config.toml
n_layer = 15
d_model = 128
head_dim = 64
d_mlp = 768
positions = "rope"
parallel_block = false
init = "normal"
beta1 = 0.9
decay_fraction = 1.0
decay_shape = "linear"
batch_tokens = 16384
steps = 6011
Each number is 200 + 20 x the weight over its row's rms, rounded and kept within 0 to 999. Layers, rows and columns count from 0. The size before them is the row's rms in percent of the matrix's.

# layer 7 MLP up, 768x128, rms 0.0978, rows 101-155, columns 0-63
101,188,198,195,181,210,225,236,207,197,199,214,219,161,243,187,177,212,210,211,163,191,193,212,202,237,203,219,208,200,211,206,177,158,198,189,185,179,216,213,202,228,209,217,214,211,200,206,201,200,231,226,237,209,189,177,210,220,186,213,216,214,193,166,206
103,208,198,206,182,178,210,217,211,186,176,194,228,201,229,177,209,213,197,204,126,208,197,211,199,226,221,207,229,239,185,199,197,197,201,215,205,199,201,191,233,194,202,224,229,201,203,185,217,235,203,207,155,236,197,168,238,213,237,231,202,215,166,177,198
086,220,240,206,203,200,175,235,179,207,217,217,213,199,186,224,189,242,224,214,223,194,183,215,210,205,213,248,218,216,209,209,173,209,161,229,201,199,203,202,175,163,209,203,205,202,197,205,208,181,255,210,189,194,208,183,221,186,228,175,185,207,180,188,186
099,172,215,169,189,197,228,171,201,213,172,161,161,183,198,183,197,190,212,210,159,155,187,219,231,219,210,190,223,210,203,200,189,168,208,182,223,221,177,215,201,185,200,211,212,158,213,216,196,188,200,240,206,180,193,183,196,203,183,189,181,190,197,214,177
100,190,220,163,181,204,207,213,200,191,199,214,182,208,179,208,170,202,212,211,180,195,198,223,190,257,237,216,211,213,195,182,185,205,225,211,186,223,184,246,204,209,212,207,236,184,203,206,244,186,201,207,203,231,192,191,192,207,229,221,166,179,219,217,177
107,217,214,189,213,199,197,225,206,186,171,191,212,210,193,194,176,189,211,231,192,178,186,206,168,210,191,190,186,186,158,216,172,214,227,221,193,201,195,180,241,207,186,198,190,219,178,225,194,217,205,179,194,237,189,203,193,218,235,234,188,233,181,190,229
096,215,201,193,191,224,235,204,191,192,191,175,206,216,174,206,177,203,213,211,222,197,190,193,208,208,221,202,216,195,185,210,175,174,189,208,222,214,199,201,206,228,174,202,211,175,214,190,183,187,183,257,201,225,200,209,191,232,232,213,194,233,195,195,205
097,197,216,192,195,210,206,212,188,204,185,224,212,195,221,187,190,181,200,211,226,213,219,184,222,204,227,221,195,208,169,241,181,192,187,214,220,181,243,222,193,179,210,174,202,194,181,203,193,196,231,209,169,202,187,205,175,198,189,213,199,223,225,168,174
099,169,219,204,154,206,188,212,213,224,213,222,157,191,201,190,213,231,179,223,214,120,177,183,171,173,206,210,198,204,196,184,182,199,213,185,195,213,192,222,198,186,159,184,203,194,203,212,210,208,199,192,180,184,203,227,208,235,183,213,177,206,202,218,187
109,203,234,192,197,203,227,221,210,183,181,199,205,195,193,212,183,252,221,198,216,176,234,213,139,229,224,181,196,227,182,206,163,175,228,185,209,193,218,213,204,209,211,206,222,207,173,204,212,210,213,205,167,223,211,232,192,241,208,222,169,210,214,188,206
109,203,185,187,187,176,219,187,221,203,197,164,175,212,213,175,214,190,187,193,196,198,208,225,175,191,237,202,208,191,193,193,190,178,204,246,203,180,167,259,202,230,210,221,207,199,211,183,245,201,220,191,216,248,230,189,210,182,212,233,180,222,219,196,146
094,199,227,225,227,211,208,187,191,198,210,194,181,194,243,173,185,191,196,204,188,159,185,229,212,211,226,220,196,234,212,182,172,180,211,201,246,188,233,203,209,222,192,244,179,190,197,184,217,208,200,214,200,197,220,205,199,202,170,183,211,234,159,207,202
084,208,225,216,189,183,184,199,211,180,215,156,182,187,223,194,178,197,202,218,180,182,216,195,191,214,192,210,155,164,191,227,203,184,231,197,183,206,195,196,232,200,175,202,195,189,203,201,243,213,197,200,214,244,211,178,200,214,171,229,173,195,180,166,191
097,210,191,191,194,191,183,203,227,192,190,221,185,221,186,195,198,185,217,207,235,177,229,217,188,191,213,208,218,198,168,210,210,138,220,226,208,183,195,225,213,217,177,187,194,170,150,198,185,195,211,218,203,256,234,200,182,214,214,177,200,218,200,212,197
109,233,217,182,170,182,217,210,208,205,205,211,188,182,192,181,165,217,236,238,218,212,237,226,201,214,227,206,214,183,173,221,208,173,243,193,194,185,218,223,158,208,214,171,198,218,192,179,214,218,199,204,164,212,204,203,213,185,209,200,191,208,201,154,194
091,203,192,171,204,181,223,241,217,189,207,222,186,230,227,170,139,214,227,182,188,182,192,213,225,200,202,186,183,194,212,192,224,157,192,230,213,239,217,202,183,233,212,229,198,180,231,182,237,192,182,206,190,202,167,204,212,210,199,186,186,228,219,162,203
099,204,200,228,154,211,218,192,213,181,213,207,229,217,213,196,185,187,208,213,213,184,200,189,221,223,218,221,189,186,155,221,194,181,223,207,180,208,199,214,189,202,172,207,188,165,209,212,196,195,242,197,211,252,187,212,196,202,193,185,196,174,191,194,169
108,221,210,204,192,212,211,220,208,199,238,203,171,191,195,204,210,237,190,207,187,187,224,235,214,202,205,219,208,180,227,188,182,207,194,211,181,185,202,223,188,233,210,201,224,193,209,177,221,175,207,230,189,213,220,213,226,183,167,208,170,225,211,184,184
090,227,192,190,190,218,207,167,222,186,193,201,226,150,248,209,207,193,219,237,204,217,172,228,197,199,210,189,202,186,194,207,154,151,203,191,197,215,201,188,209,214,165,206,194,192,215,177,203,198,218,242,187,201,170,206,176,226,223,232,189,204,218,226,148
100,222,215,185,197,164,198,193,261,176,215,205,211,199,220,216,175,213,172,169,185,202,198,210,172,197,206,223,200,193,172,206,185,183,160,229,214,194,200,224,197,191,183,207,196,176,192,172,153,214,241,176,203,175,234,188,185,238,222,239,194,191,204,179,189
106,214,213,191,168,180,179,227,195,199,196,219,218,189,219,170,180,177,183,161,187,166,219,207,204,201,231,217,216,218,160,213,196,178,199,210,230,208,204,226,168,192,236,228,214,200,183,229,209,235,169,191,188,202,202,178,205,230,215,234,201,234,203,160,208
110,175,197,181,189,181,208,248,186,186,251,214,191,182,222,208,212,228,215,189,181,199,206,220,176,220,192,211,180,185,178,221,165,202,241,233,257,220,196,195,147,195,171,183,198,189,206,230,216,190,213,214,179,206,218,209,219,226,185,202,199,188,182,197,206
106,225,204,209,209,168,201,186,222,203,228,190,207,201,220,214,199,226,239,216,227,196,200,190,179,223,239,204,196,161,211,199,200,171,206,198,185,201,179,193,203,200,161,214,239,171,200,222,206,217,217,196,184,141,234,222,192,217,189,193,141,221,212,184,187
098,205,187,228,202,131,188,228,221,200,218,210,207,175,217,179,203,211,213,224,179,211,182,215,196,185,202,190,171,175,189,176,211,181,214,212,174,232,221,197,217,215,194,195,189,180,222,192,237,202,235,213,170,219,198,179,180,206,216,204,180,211,194,196,211
084,215,228,208,170,183,218,213,197,191,185,174,250,231,204,183,198,189,175,248,227,189,172,212,196,223,231,217,212,185,237,163,203,195,191,191,224,202,186,193,221,167,196,206,192,202,181,197,212,208,200,214,193,219,225,199,192,212,192,217,169,201,181,178,182
091,211,214,198,195,192,226,171,202,219,200,202,153,185,168,184,164,229,210,181,203,199,222,219,190,218,220,216,203,181,204,195,193,219,234,226,175,197,181,220,186,199,169,231,238,204,181,234,212,198,224,220,186,195,207,237,210,194,211,202,208,215,178,170,182
099,183,220,218,214,181,195,235,181,193,173,177,181,189,226,222,181,192,198,209,178,161,190,216,174,234,190,190,218,226,185,246,216,190,209,198,208,220,167,160,186,209,215,239,210,197,186,187,192,199,209,201,205,246,238,199,184,199,197,184,162,222,189,193,185
106,223,215,179,209,221,187,214,174,187,200,184,163,200,195,215,195,180,213,208,155,186,176,195,199,232,215,201,248,204,223,207,162,179,182,218,220,224,217,196,195,236,213,200,198,153,201,224,199,206,219,203,204,222,226,192,185,175,221,191,193,225,193,227,173
106,218,234,239,165,206,222,185,201,186,197,218,224,216,207,179,210,191,216,227,205,181,205,178,195,194,197,198,199,183,200,209,221,163,209,181,205,182,177,205,189,200,227,185,206,150,139,236,189,178,223,239,196,196,214,227,194,236,198,190,190,191,217,185,194
109,194,198,199,202,178,181,197,213,193,235,202,204,190,224,146,159,208,235,236,209,203,149,200,181,217,223,166,210,191,187,236,205,192,199,180,187,198,192,173,179,179,218,201,243,162,201,201,231,193,217,206,217,184,232,190,176,211,220,220,204,189,185,165,184
083,239,207,226,219,198,168,197,204,206,211,236,216,184,200,201,229,236,199,220,175,193,195,228,196,209,204,212,176,219,217,235,206,201,234,196,228,194,182,210,214,175,166,180,205,158,187,220,226,199,240,211,181,166,195,207,186,227,179,192,216,226,139,162,196
094,202,199,203,194,222,199,187,236,191,201,166,196,206,252,200,174,194,234,193,144,207,226,179,222,222,191,180,212,193,211,181,212,198,191,204,215,200,209,179,218,206,219,176,218,204,165,172,227,231,189,213,196,184,201,194,202,209,208,223,217,211,237,154,173
098,218,196,223,180,213,228,212,199,204,198,200,182,181,215,157,174,211,222,212,204,184,211,190,202,210,179,192,219,161,210,229,196,173,206,243,151,190,211,207,206,217,202,242,177,164,211,186,191,226,211,187,196,212,192,168,179,194,200,205,210,198,185,192,209
097,238,225,204,184,183,204,181,235,172,202,181,173,162,209,193,199,208,205,153,224,197,228,205,177,205,199,205,182,164,195,211,216,212,194,183,224,232,219,240,210,218,209,224,207,188,199,211,202,193,209,176,205,198,190,259,201,180,206,185,161,226,219,158,193
113,185,231,184,217,175,211,201,208,186,199,183,204,193,187,179,188,222,204,218,188,211,185,233,170,207,214,252,187,209,196,195,225,179,214,234,205,237,202,206,205,233,207,224,227,197,206,200,205,185,208,196,227,199,240,203,200,208,216,205,157,207,200,151,179
113,225,209,214,199,150,199,227,213,222,237,213,195,177,216,209,176,176,180,210,191,186,183,232,192,197,222,187,234,186,197,214,231,190,190,230,217,227,227,215,181,195,171,223,184,142,224,241,236,193,166,223,182,227,189,212,212,204,223,197,180,198,190,173,212
099,192,200,225,195,165,173,197,197,171,199,209,210,193,191,191,218,185,210,232,143,172,210,192,205,216,174,213,213,213,170,169,213,206,198,208,233,204,192,180,196,191,223,218,179,185,227,242,198,206,201,263,208,180,211,186,186,178,203,220,209,193,202,180,173
097,226,219,183,195,198,207,193,245,210,206,200,207,199,223,219,210,183,226,201,177,168,247,199,230,187,201,228,202,222,190,212,184,189,197,223,173,212,215,172,195,212,221,200,184,181,201,172,211,200,186,242,178,194,222,203,191,203,183,230,198,210,202,200,181
096,226,202,181,169,193,189,222,201,203,173,191,207,244,190,193,201,189,221,161,230,167,172,207,191,173,230,194,203,201,195,194,171,208,239,218,219,210,173,217,192,180,219,214,234,198,173,180,201,204,192,187,176,214,180,172,224,237,196,190,198,219,179,216,177
111,212,232,181,209,185,202,196,217,192,193,191,169,184,181,190,184,179,224,192,213,190,198,215,240,213,202,216,176,190,159,196,188,187,213,226,204,202,161,195,191,197,193,199,206,170,211,181,201,177,245,222,191,223,228,192,196,221,233,205,179,196,177,189,174
097,178,216,179,200,212,179,203,238,193,205,221,166,208,210,203,175,209,208,172,214,166,197,189,201,214,184,204,185,176,214,189,178,208,178,201,175,211,185,178,182,213,190,189,192,177,204,204,234,218,229,183,233,188,207,192,191,175,177,212,162,184,189,183,170
093,239,194,222,207,179,190,221,197,184,187,207,192,182,246,198,193,201,190,187,180,178,233,222,207,217,226,210,216,201,227,204,176,199,197,215,192,209,210,190,211,174,171,190,178,203,194,200,201,207,211,226,172,206,210,177,210,182,216,225,194,213,217,223,189
086,224,225,237,155,203,198,191,234,208,195,224,172,171,189,186,169,235,206,177,205,220,198,198,168,207,195,189,214,164,218,219,217,207,212,224,217,211,194,201,190,196,221,171,194,219,206,176,225,188,192,219,214,257,187,173,238,199,158,189,165,206,195,210,173
104,212,209,237,207,207,193,205,184,205,184,187,192,186,203,193,177,192,196,231,201,167,228,196,176,177,200,227,196,156,189,237,207,181,206,180,207,191,189,216,194,200,165,213,187,171,189,223,232,182,216,204,206,169,243,204,196,231,237,219,210,178,190,173,209
102,188,200,201,200,194,189,205,199,175,221,208,170,206,197,212,190,243,236,223,206,160,177,192,177,203,225,193,189,183,212,191,211,191,191,181,186,194,208,246,189,246,191,205,211,168,183,208,216,194,193,224,199,208,233,235,224,174,208,202,199,177,159,162,173
113,175,201,193,189,238,212,217,205,218,190,188,211,206,181,180,147,180,196,211,187,177,210,226,181,223,197,173,186,195,188,230,213,199,198,195,212,223,208,214,192,208,199,202,212,163,191,216,203,172,209,223,226,207,234,220,195,197,192,214,186,214,190,162,189
097,198,200,216,166,201,168,194,189,167,160,174,224,194,197,182,182,175,190,203,175,181,177,198,199,190,196,169,211,190,163,192,202,195,217,183,191,180,208,231,176,175,181,217,194,208,196,204,208,160,203,170,206,234,202,205,219,169,210,246,197,234,204,194,183
092,183,210,209,201,208,203,182,244,172,223,188,208,179,248,202,203,228,193,193,207,188,202,245,168,222,195,218,155,202,185,241,169,169,214,189,173,195,182,215,181,192,183,214,217,202,198,196,224,165,246,187,203,207,201,187,191,202,170,234,202,212,175,161,224
103,187,216,200,193,176,204,196,189,198,169,188,215,189,203,183,176,213,197,247,207,219,175,184,201,222,201,207,193,232,166,187,208,209,204,228,235,208,239,210,221,184,193,248,228,182,204,214,168,190,193,189,220,184,204,191,171,214,221,222,183,218,221,172,177
082,165,204,219,139,206,180,208,182,195,201,176,200,224,201,222,216,233,218,226,198,211,194,220,178,203,200,237,197,199,185,166,202,193,229,190,180,186,195,200,184,217,180,179,208,188,161,200,234,183,223,200,185,202,230,218,219,209,187,198,207,217,188,216,181
098,206,200,179,176,176,204,238,198,160,197,219,183,199,215,179,188,220,221,225,165,173,186,201,219,206,193,203,176,183,203,226,201,223,162,199,212,222,184,213,210,175,197,218,230,212,179,214,212,178,195,199,175,229,193,178,271,216,237,206,178,205,202,200,189
100,179,252,173,207,190,218,222,216,169,204,222,187,186,185,204,189,176,247,168,220,220,210,182,212,218,200,205,191,201,155,219,184,159,176,196,191,180,229,249,181,186,220,167,227,166,196,196,192,188,224,204,192,228,223,198,226,230,218,216,187,196,210,207,195
081,208,230,198,179,234,219,204,209,219,196,209,186,226,236,172,201,176,188,201,208,181,204,185,231,217,164,159,183,193,171,208,177,175,206,237,179,212,195,179,193,189,220,215,219,214,189,180,204,176,187,184,179,200,204,191,194,201,190,236,196,188,205,194,155
107,209,226,174,185,185,182,238,230,183,203,206,194,220,206,200,172,209,193,189,174,149,164,212,187,211,186,199,185,221,202,216,197,181,209,229,202,236,207,235,215,193,178,203,194,192,175,234,212,200,251,191,192,190,245,216,167,252,162,217,189,191,209,203,186
100,172,186,209,211,188,202,208,227,210,202,212,169,192,222,176,165,185,203,209,207,181,175,198,181,205,209,183,213,170,205,201,202,201,189,207,142,217,223,216,219,195,220,224,209,223,220,201,212,194,214,212,222,227,215,179,184,181,198,185,166,200,208,204,142
# layer 7 MLP down (transposed), 768x128, rms 0.0675, rows 101-154, columns 0-63
111,194,186,226,227,173,180,157,182,204,194,208,201,180,168,208,196,223,200,228,205,156,176,216,180,184,176,212,200,184,163,224,190,202,212,176,236,173,194,167,219,176,187,192,170,180,219,187,190,174,156,192,196,189,207,224,188,191,233,196,211,177,171,204,204
101,153,170,223,195,204,196,203,162,213,179,167,210,201,227,181,200,195,162,201,187,216,210,202,228,196,207,193,227,233,158,216,197,208,204,210,200,190,221,230,222,196,243,216,188,208,196,205,213,247,197,178,182,193,187,210,236,199,224,185,235,208,216,210,200
094,163,195,213,189,211,204,214,208,230,197,159,192,169,162,195,229,201,185,189,210,214,208,228,194,200,186,192,170,146,198,204,205,203,239,185,202,174,151,186,196,209,196,211,210,183,218,178,195,229,159,241,211,216,222,199,154,204,202,227,206,199,209,190,181
100,238,191,203,187,199,179,182,218,159,212,193,176,198,184,228,175,215,193,200,218,209,240,181,158,212,211,191,188,204,238,176,210,196,232,236,197,172,211,201,212,199,215,173,227,185,209,232,210,184,187,203,228,190,197,227,164,198,182,162,209,185,189,180,172
089,230,221,169,166,227,189,206,164,174,209,210,198,219,217,219,178,199,243,192,171,170,225,233,160,189,196,171,210,198,210,188,185,182,168,190,195,245,204,220,184,192,230,230,234,219,193,177,179,180,172,178,201,211,186,174,201,210,212,189,234,223,220,198,203
102,208,183,210,201,208,231,184,224,241,193,202,200,246,152,232,203,198,192,202,211,208,184,221,179,239,200,207,201,163,193,171,179,192,207,208,238,188,185,233,195,189,191,208,211,213,196,198,230,158,205,183,226,208,174,172,193,215,192,189,202,179,191,165,205
095,193,233,212,192,190,205,211,197,184,222,223,159,214,206,210,234,184,193,200,204,193,174,223,236,202,191,203,203,187,214,201,201,232,188,227,174,179,201,173,230,194,185,159,240,205,216,219,185,205,174,215,208,202,186,182,201,202,230,215,226,156,167,193,210
097,222,230,191,190,203,196,207,190,190,197,203,194,189,189,227,190,203,189,217,182,222,230,215,209,195,216,177,227,179,206,193,233,188,221,193,153,276,214,228,198,218,222,201,210,207,213,203,185,176,224,185,193,216,172,212,186,216,178,187,197,192,230,165,213
093,220,206,211,215,210,188,197,211,196,174,198,208,190,229,207,224,176,185,184,193,239,213,195,197,221,176,166,178,167,204,214,168,214,228,211,182,198,205,145,203,174,221,203,208,200,196,208,181,189,223,218,202,188,186,209,206,201,184,214,223,198,236,221,233
104,198,195,193,189,199,198,231,208,167,153,226,211,155,185,240,198,200,194,185,193,203,203,235,161,186,184,190,180,189,205,190,251,199,201,179,177,217,184,223,219,182,205,193,172,191,154,169,184,212,211,216,173,198,204,218,201,185,222,189,220,179,172,217,223
106,184,198,177,231,192,179,188,211,228,187,203,174,234,171,195,199,213,232,217,172,199,214,202,170,206,224,194,242,214,215,180,202,183,188,197,198,195,216,185,214,225,202,232,208,186,160,177,226,176,212,180,217,223,205,210,187,209,218,227,192,178,214,156,172
097,219,205,179,198,196,238,181,182,204,213,219,212,227,164,213,198,201,178,168,180,200,253,172,223,242,212,214,201,189,209,186,196,185,207,229,188,218,183,173,171,188,224,194,192,223,234,204,182,178,218,207,225,230,160,178,173,200,191,194,212,163,215,202,210
120,180,227,197,188,187,185,189,231,173,215,199,177,168,248,175,181,193,218,218,205,152,206,194,195,245,214,207,180,166,181,217,171,164,218,201,202,209,222,199,220,196,208,204,201,173,177,194,254,200,205,219,184,196,206,183,226,203,187,231,189,206,175,192,172
100,188,182,230,203,190,191,185,199,181,172,171,187,189,204,216,199,248,204,217,207,214,164,188,214,222,218,212,215,199,216,148,163,189,199,177,204,193,210,168,225,151,206,178,215,202,227,176,212,182,196,179,183,179,196,209,223,213,205,189,167,157,187,236,203
102,212,206,195,214,202,188,173,197,187,222,205,234,246,194,189,178,213,186,234,222,211,162,178,177,202,226,233,193,194,213,207,179,167,208,184,181,193,209,225,185,186,193,166,222,211,213,168,210,195,173,161,177,196,228,182,202,193,209,190,155,174,174,203,163
087,198,238,198,171,179,190,198,188,224,198,207,187,202,214,214,228,183,163,208,192,222,205,228,236,179,197,207,216,197,180,207,211,182,181,193,185,208,157,185,213,196,180,198,215,229,255,202,194,192,203,203,210,172,195,186,220,212,182,192,184,183,251,229,234
096,202,194,185,201,217,209,195,197,228,217,194,200,235,198,227,205,228,197,202,206,227,207,155,209,181,200,216,203,194,222,175,196,212,189,178,229,221,162,200,183,192,199,166,214,220,204,226,203,201,157,188,219,213,173,231,178,170,226,188,159,202,222,178,189
107,228,174,183,204,202,191,197,221,192,207,197,218,216,214,198,218,203,176,211,149,185,216,198,204,204,228,208,175,229,226,192,191,215,176,192,163,197,220,190,217,217,210,224,227,228,206,193,177,213,205,222,193,198,205,181,237,199,201,182,179,202,227,178,225
085,204,184,191,206,206,181,164,220,186,199,195,193,200,198,173,198,183,201,164,218,170,204,179,193,203,203,202,194,197,225,246,205,204,171,208,160,174,218,177,217,201,204,189,173,197,204,214,196,208,192,217,215,188,215,243,187,180,197,166,243,153,189,183,227
095,196,228,163,177,195,163,212,196,170,181,187,231,220,187,219,218,165,147,207,165,197,225,208,180,167,180,222,185,207,213,164,192,218,163,192,198,222,204,164,170,171,220,186,188,215,213,190,204,191,205,187,192,195,199,221,206,194,224,216,201,208,204,184,188
112,158,187,215,172,232,205,192,162,230,207,214,215,191,195,230,209,223,184,167,157,206,217,206,212,184,210,196,198,237,202,210,232,196,185,174,171,182,218,231,175,177,224,238,145,221,217,205,194,229,191,200,188,200,177,193,229,213,185,197,190,224,223,183,237
112,207,198,205,161,209,221,173,188,180,233,206,206,213,214,183,200,189,213,225,203,253,204,159,223,182,195,206,181,198,168,218,186,188,225,221,193,228,226,226,166,202,224,184,205,189,208,207,178,202,202,176,217,214,191,196,220,198,239,211,152,207,184,174,202
095,182,174,223,182,213,210,192,220,188,187,212,214,192,214,164,201,191,176,194,221,203,223,167,209,233,196,209,154,194,190,228,158,201,221,196,210,188,153,185,182,184,241,202,197,201,207,213,203,204,210,197,215,217,199,244,186,174,211,197,220,180,204,194,203
094,179,209,230,219,190,220,204,184,210,212,199,205,184,214,199,206,184,207,202,213,213,179,165,227,202,204,141,197,229,178,191,242,229,204,214,209,216,168,195,206,203,194,177,169,201,202,191,227,190,200,163,218,213,209,186,221,166,166,194,233,174,196,200,231
087,202,215,208,207,182,217,190,206,196,193,194,165,199,200,214,207,158,197,227,223,217,172,170,176,171,171,196,175,204,229,196,178,190,209,177,209,169,201,200,186,187,218,178,180,202,215,187,210,215,201,217,228,209,189,199,196,177,201,217,225,163,225,210,229
091,234,212,223,212,251,200,227,190,213,213,210,178,206,191,189,226,225,189,233,227,220,214,202,173,193,188,216,185,246,174,193,195,223,206,157,165,229,207,174,222,202,219,181,196,193,174,181,186,174,153,185,201,196,185,188,198,226,221,208,266,163,211,226,217
096,220,193,227,194,203,198,190,195,211,187,202,168,222,188,196,204,170,217,179,219,188,195,233,184,221,218,181,201,178,205,228,179,192,230,192,184,198,224,202,211,224,186,204,185,216,204,236,175,169,190,226,201,184,202,196,194,231,217,161,185,202,222,210,207
105,207,220,209,191,190,191,201,201,208,223,204,190,190,201,176,206,200,182,185,222,199,205,250,204,210,207,206,227,166,216,205,211,183,187,215,185,238,175,198,192,210,175,190,214,176,180,211,201,195,204,195,233,207,214,176,158,168,211,159,230,165,239,208,212
107,190,181,173,192,224,164,233,190,226,180,178,197,169,207,218,206,199,205,214,189,185,205,199,191,158,203,181,194,243,201,180,211,253,185,187,206,175,205,173,224,182,189,199,191,229,233,191,192,221,202,195,182,210,209,199,226,182,171,211,203,226,196,201,218
107,237,173,213,194,193,172,179,208,204,183,202,237,199,205,198,177,216,221,213,181,197,195,183,185,204,214,193,159,204,182,200,207,236,236,204,193,216,197,203,157,176,236,205,197,196,191,199,168,198,168,201,188,178,204,176,183,187,190,220,213,194,179,188,248
086,184,185,157,191,211,222,181,231,217,204,205,213,231,175,246,208,197,185,178,185,235,202,183,210,179,208,222,224,220,180,193,218,209,182,214,172,204,238,178,169,239,194,199,217,201,221,208,161,208,188,180,233,202,209,189,208,185,215,193,207,159,198,248,229
086,190,202,190,218,235,208,183,190,237,195,231,215,220,209,190,247,214,159,192,218,182,166,182,197,173,170,188,199,195,194,197,194,194,195,221,177,202,215,219,188,185,191,222,217,233,228,206,195,199,197,198,180,228,216,213,222,242,249,180,187,199,194,172,197
096,209,173,203,202,193,195,163,198,191,183,194,182,198,183,185,206,176,205,184,234,214,170,204,193,195,202,212,190,226,179,186,202,216,188,197,231,200,215,205,195,213,185,199,173,183,224,225,220,181,209,215,203,212,201,212,203,200,170,235,229,195,221,208,179
086,213,185,225,197,190,215,161,214,226,206,194,202,208,214,226,223,222,191,192,217,219,202,192,214,186,190,221,199,203,169,216,198,192,169,224,226,180,215,191,196,204,222,222,195,215,199,205,188,196,170,207,167,227,231,192,238,182,196,162,225,222,193,211,160
113,164,236,200,208,196,191,192,189,209,181,174,194,196,187,175,176,222,197,204,166,214,184,197,204,206,226,202,211,245,186,176,222,230,222,209,216,178,195,202,196,190,171,185,204,194,180,190,193,200,213,188,221,243,164,228,165,196,193,208,187,194,164,188,208
109,160,180,202,209,196,182,197,200,230,164,200,194,205,172,185,204,235,207,230,223,188,185,223,193,221,195,184,228,217,199,204,195,171,211,223,196,215,210,210,237,206,203,185,205,224,204,206,166,213,165,162,194,219,216,203,200,197,210,210,206,211,209,174,225
112,170,212,242,206,231,214,214,212,239,210,195,172,222,230,176,194,198,177,172,225,200,222,212,221,191,218,187,205,199,229,208,206,237,194,230,220,217,215,189,217,177,164,238,197,207,192,192,183,192,198,207,209,232,201,181,206,186,197,199,165,191,226,184,217
092,172,188,168,192,178,213,227,210,217,224,213,190,234,213,200,228,197,190,203,204,194,209,199,233,207,212,228,243,179,201,207,219,184,210,207,219,182,225,200,193,227,190,197,224,189,220,205,192,198,195,178,211,182,196,172,167,184,202,224,184,171,184,200,208
101,199,176,220,190,202,215,160,204,201,189,219,205,184,175,168,193,207,198,209,199,187,232,206,214,231,182,181,149,178,178,202,227,170,209,185,182,191,202,213,204,190,212,165,172,212,185,202,201,171,233,197,212,216,206,233,229,231,210,221,220,174,206,221,198
124,236,198,234,194,180,197,216,197,185,223,210,225,192,214,181,241,219,216,205,225,183,192,232,213,194,183,223,203,202,209,196,203,182,192,197,197,181,203,178,202,184,201,207,154,204,216,202,174,200,178,186,170,199,204,209,207,203,230,214,165,160,177,160,189
089,214,213,212,185,238,188,185,204,192,215,191,227,189,198,213,186,159,204,192,196,199,168,196,216,201,186,217,208,188,184,214,208,213,174,181,214,183,214,133,193,234,229,216,192,194,200,201,220,177,182,199,174,183,177,152,214,207,231,194,205,195,199,197,191
081,194,198,207,186,212,201,207,228,218,227,191,179,193,200,187,214,221,207,225,209,231,232,159,204,219,157,195,207,214,195,192,219,218,234,206,219,202,172,176,211,210,223,181,206,177,183,220,194,232,225,170,187,202,219,196,180,184,193,181,232,186,207,183,225
083,215,180,196,223,218,187,173,175,164,194,225,179,213,215,188,189,191,196,205,236,202,198,182,198,235,205,232,215,201,188,199,181,204,173,202,178,179,206,179,208,180,227,199,182,222,203,158,216,215,178,187,225,216,179,192,196,178,195,208,219,173,216,220,168
100,172,204,179,190,194,193,181,213,212,239,205,209,211,191,194,191,205,216,176,192,189,209,183,148,192,199,215,224,210,218,221,234,204,210,202,178,185,250,173,232,209,205,178,166,197,202,202,196,204,184,178,211,177,213,227,184,206,191,200,188,187,193,215,216
097,215,186,225,204,207,220,195,207,190,269,187,227,182,178,206,210,193,171,201,188,208,224,167,262,247,218,210,251,210,146,192,188,193,180,214,181,247,194,201,185,198,218,210,175,231,194,187,228,194,212,179,224,183,196,182,179,195,198,193,203,203,190,197,182
136,170,203,229,194,217,230,192,198,201,201,184,201,212,206,147,151,176,213,194,182,195,232,232,213,195,224,210,189,195,206,215,248,201,180,219,222,197,186,155,191,225,220,195,217,206,217,194,163,218,188,199,187,194,208,194,202,222,206,167,181,237,196,195,209
092,193,211,197,191,217,215,224,196,213,239,188,187,172,165,224,197,195,225,168,208,185,194,180,190,194,171,215,235,240,235,217,209,182,180,205,213,214,191,174,193,206,193,238,169,211,153,197,198,210,203,203,198,183,197,142,178,223,201,184,181,196,236,201,209
092,202,181,201,213,228,154,205,221,217,198,204,176,193,195,211,201,212,199,198,227,171,219,159,183,175,212,223,215,205,175,225,217,174,175,202,210,202,198,181,182,212,192,177,206,252,221,208,185,184,208,234,200,186,220,185,187,219,207,187,207,195,192,167,222
112,200,216,170,179,221,211,201,199,213,179,213,189,212,191,197,212,186,177,188,172,236,226,173,190,168,205,227,197,212,173,211,188,221,191,213,192,186,180,204,223,246,227,168,200,169,213,206,203,183,197,193,250,223,159,167,241,176,187,212,206,204,202,250,185
079,180,208,206,217,227,227,169,202,220,202,207,236,175,166,176,213,213,171,193,202,205,227,200,215,187,179,164,226,216,228,193,210,196,209,220,192,180,201,158,196,213,219,215,206,217,228,209,179,204,202,171,215,204,182,187,188,203,231,175,201,191,212,154,191
088,199,188,194,201,216,183,187,185,207,182,210,223,214,237,215,215,219,170,217,210,220,187,197,180,197,204,184,199,193,186,192,209,186,181,204,161,192,210,196,181,201,218,185,181,173,226,184,174,174,200,169,191,232,213,183,210,189,242,199,221,222,211,266,206
107,202,197,225,173,246,192,209,193,216,194,183,170,223,197,209,250,200,188,214,228,192,207,201,196,191,206,188,196,200,190,214,187,209,212,161,236,177,197,200,212,219,169,182,222,217,199,194,207,223,158,200,198,173,208,214,196,190,172,215,166,209,228,221,198
079,168,175,192,218,191,212,220,219,210,184,201,237,206,169,182,205,215,152,165,227,244,194,180,189,207,213,209,218,222,233,187,202,226,261,177,191,164,195,169,216,202,179,173,204,211,215,239,200,213,191,200,202,205,217,218,164,205,188,169,171,205,172,201,204
106,161,184,158,205,222,200,184,215,185,198,171,243,198,204,215,181,215,193,209,187,177,175,202,208,209,196,221,196,218,204,182,217,181,200,173,177,193,181,228,200,196,151,213,203,236,215,200,241,227,180,212,249,214,213,177,207,199,216,190,173,220,186,199,217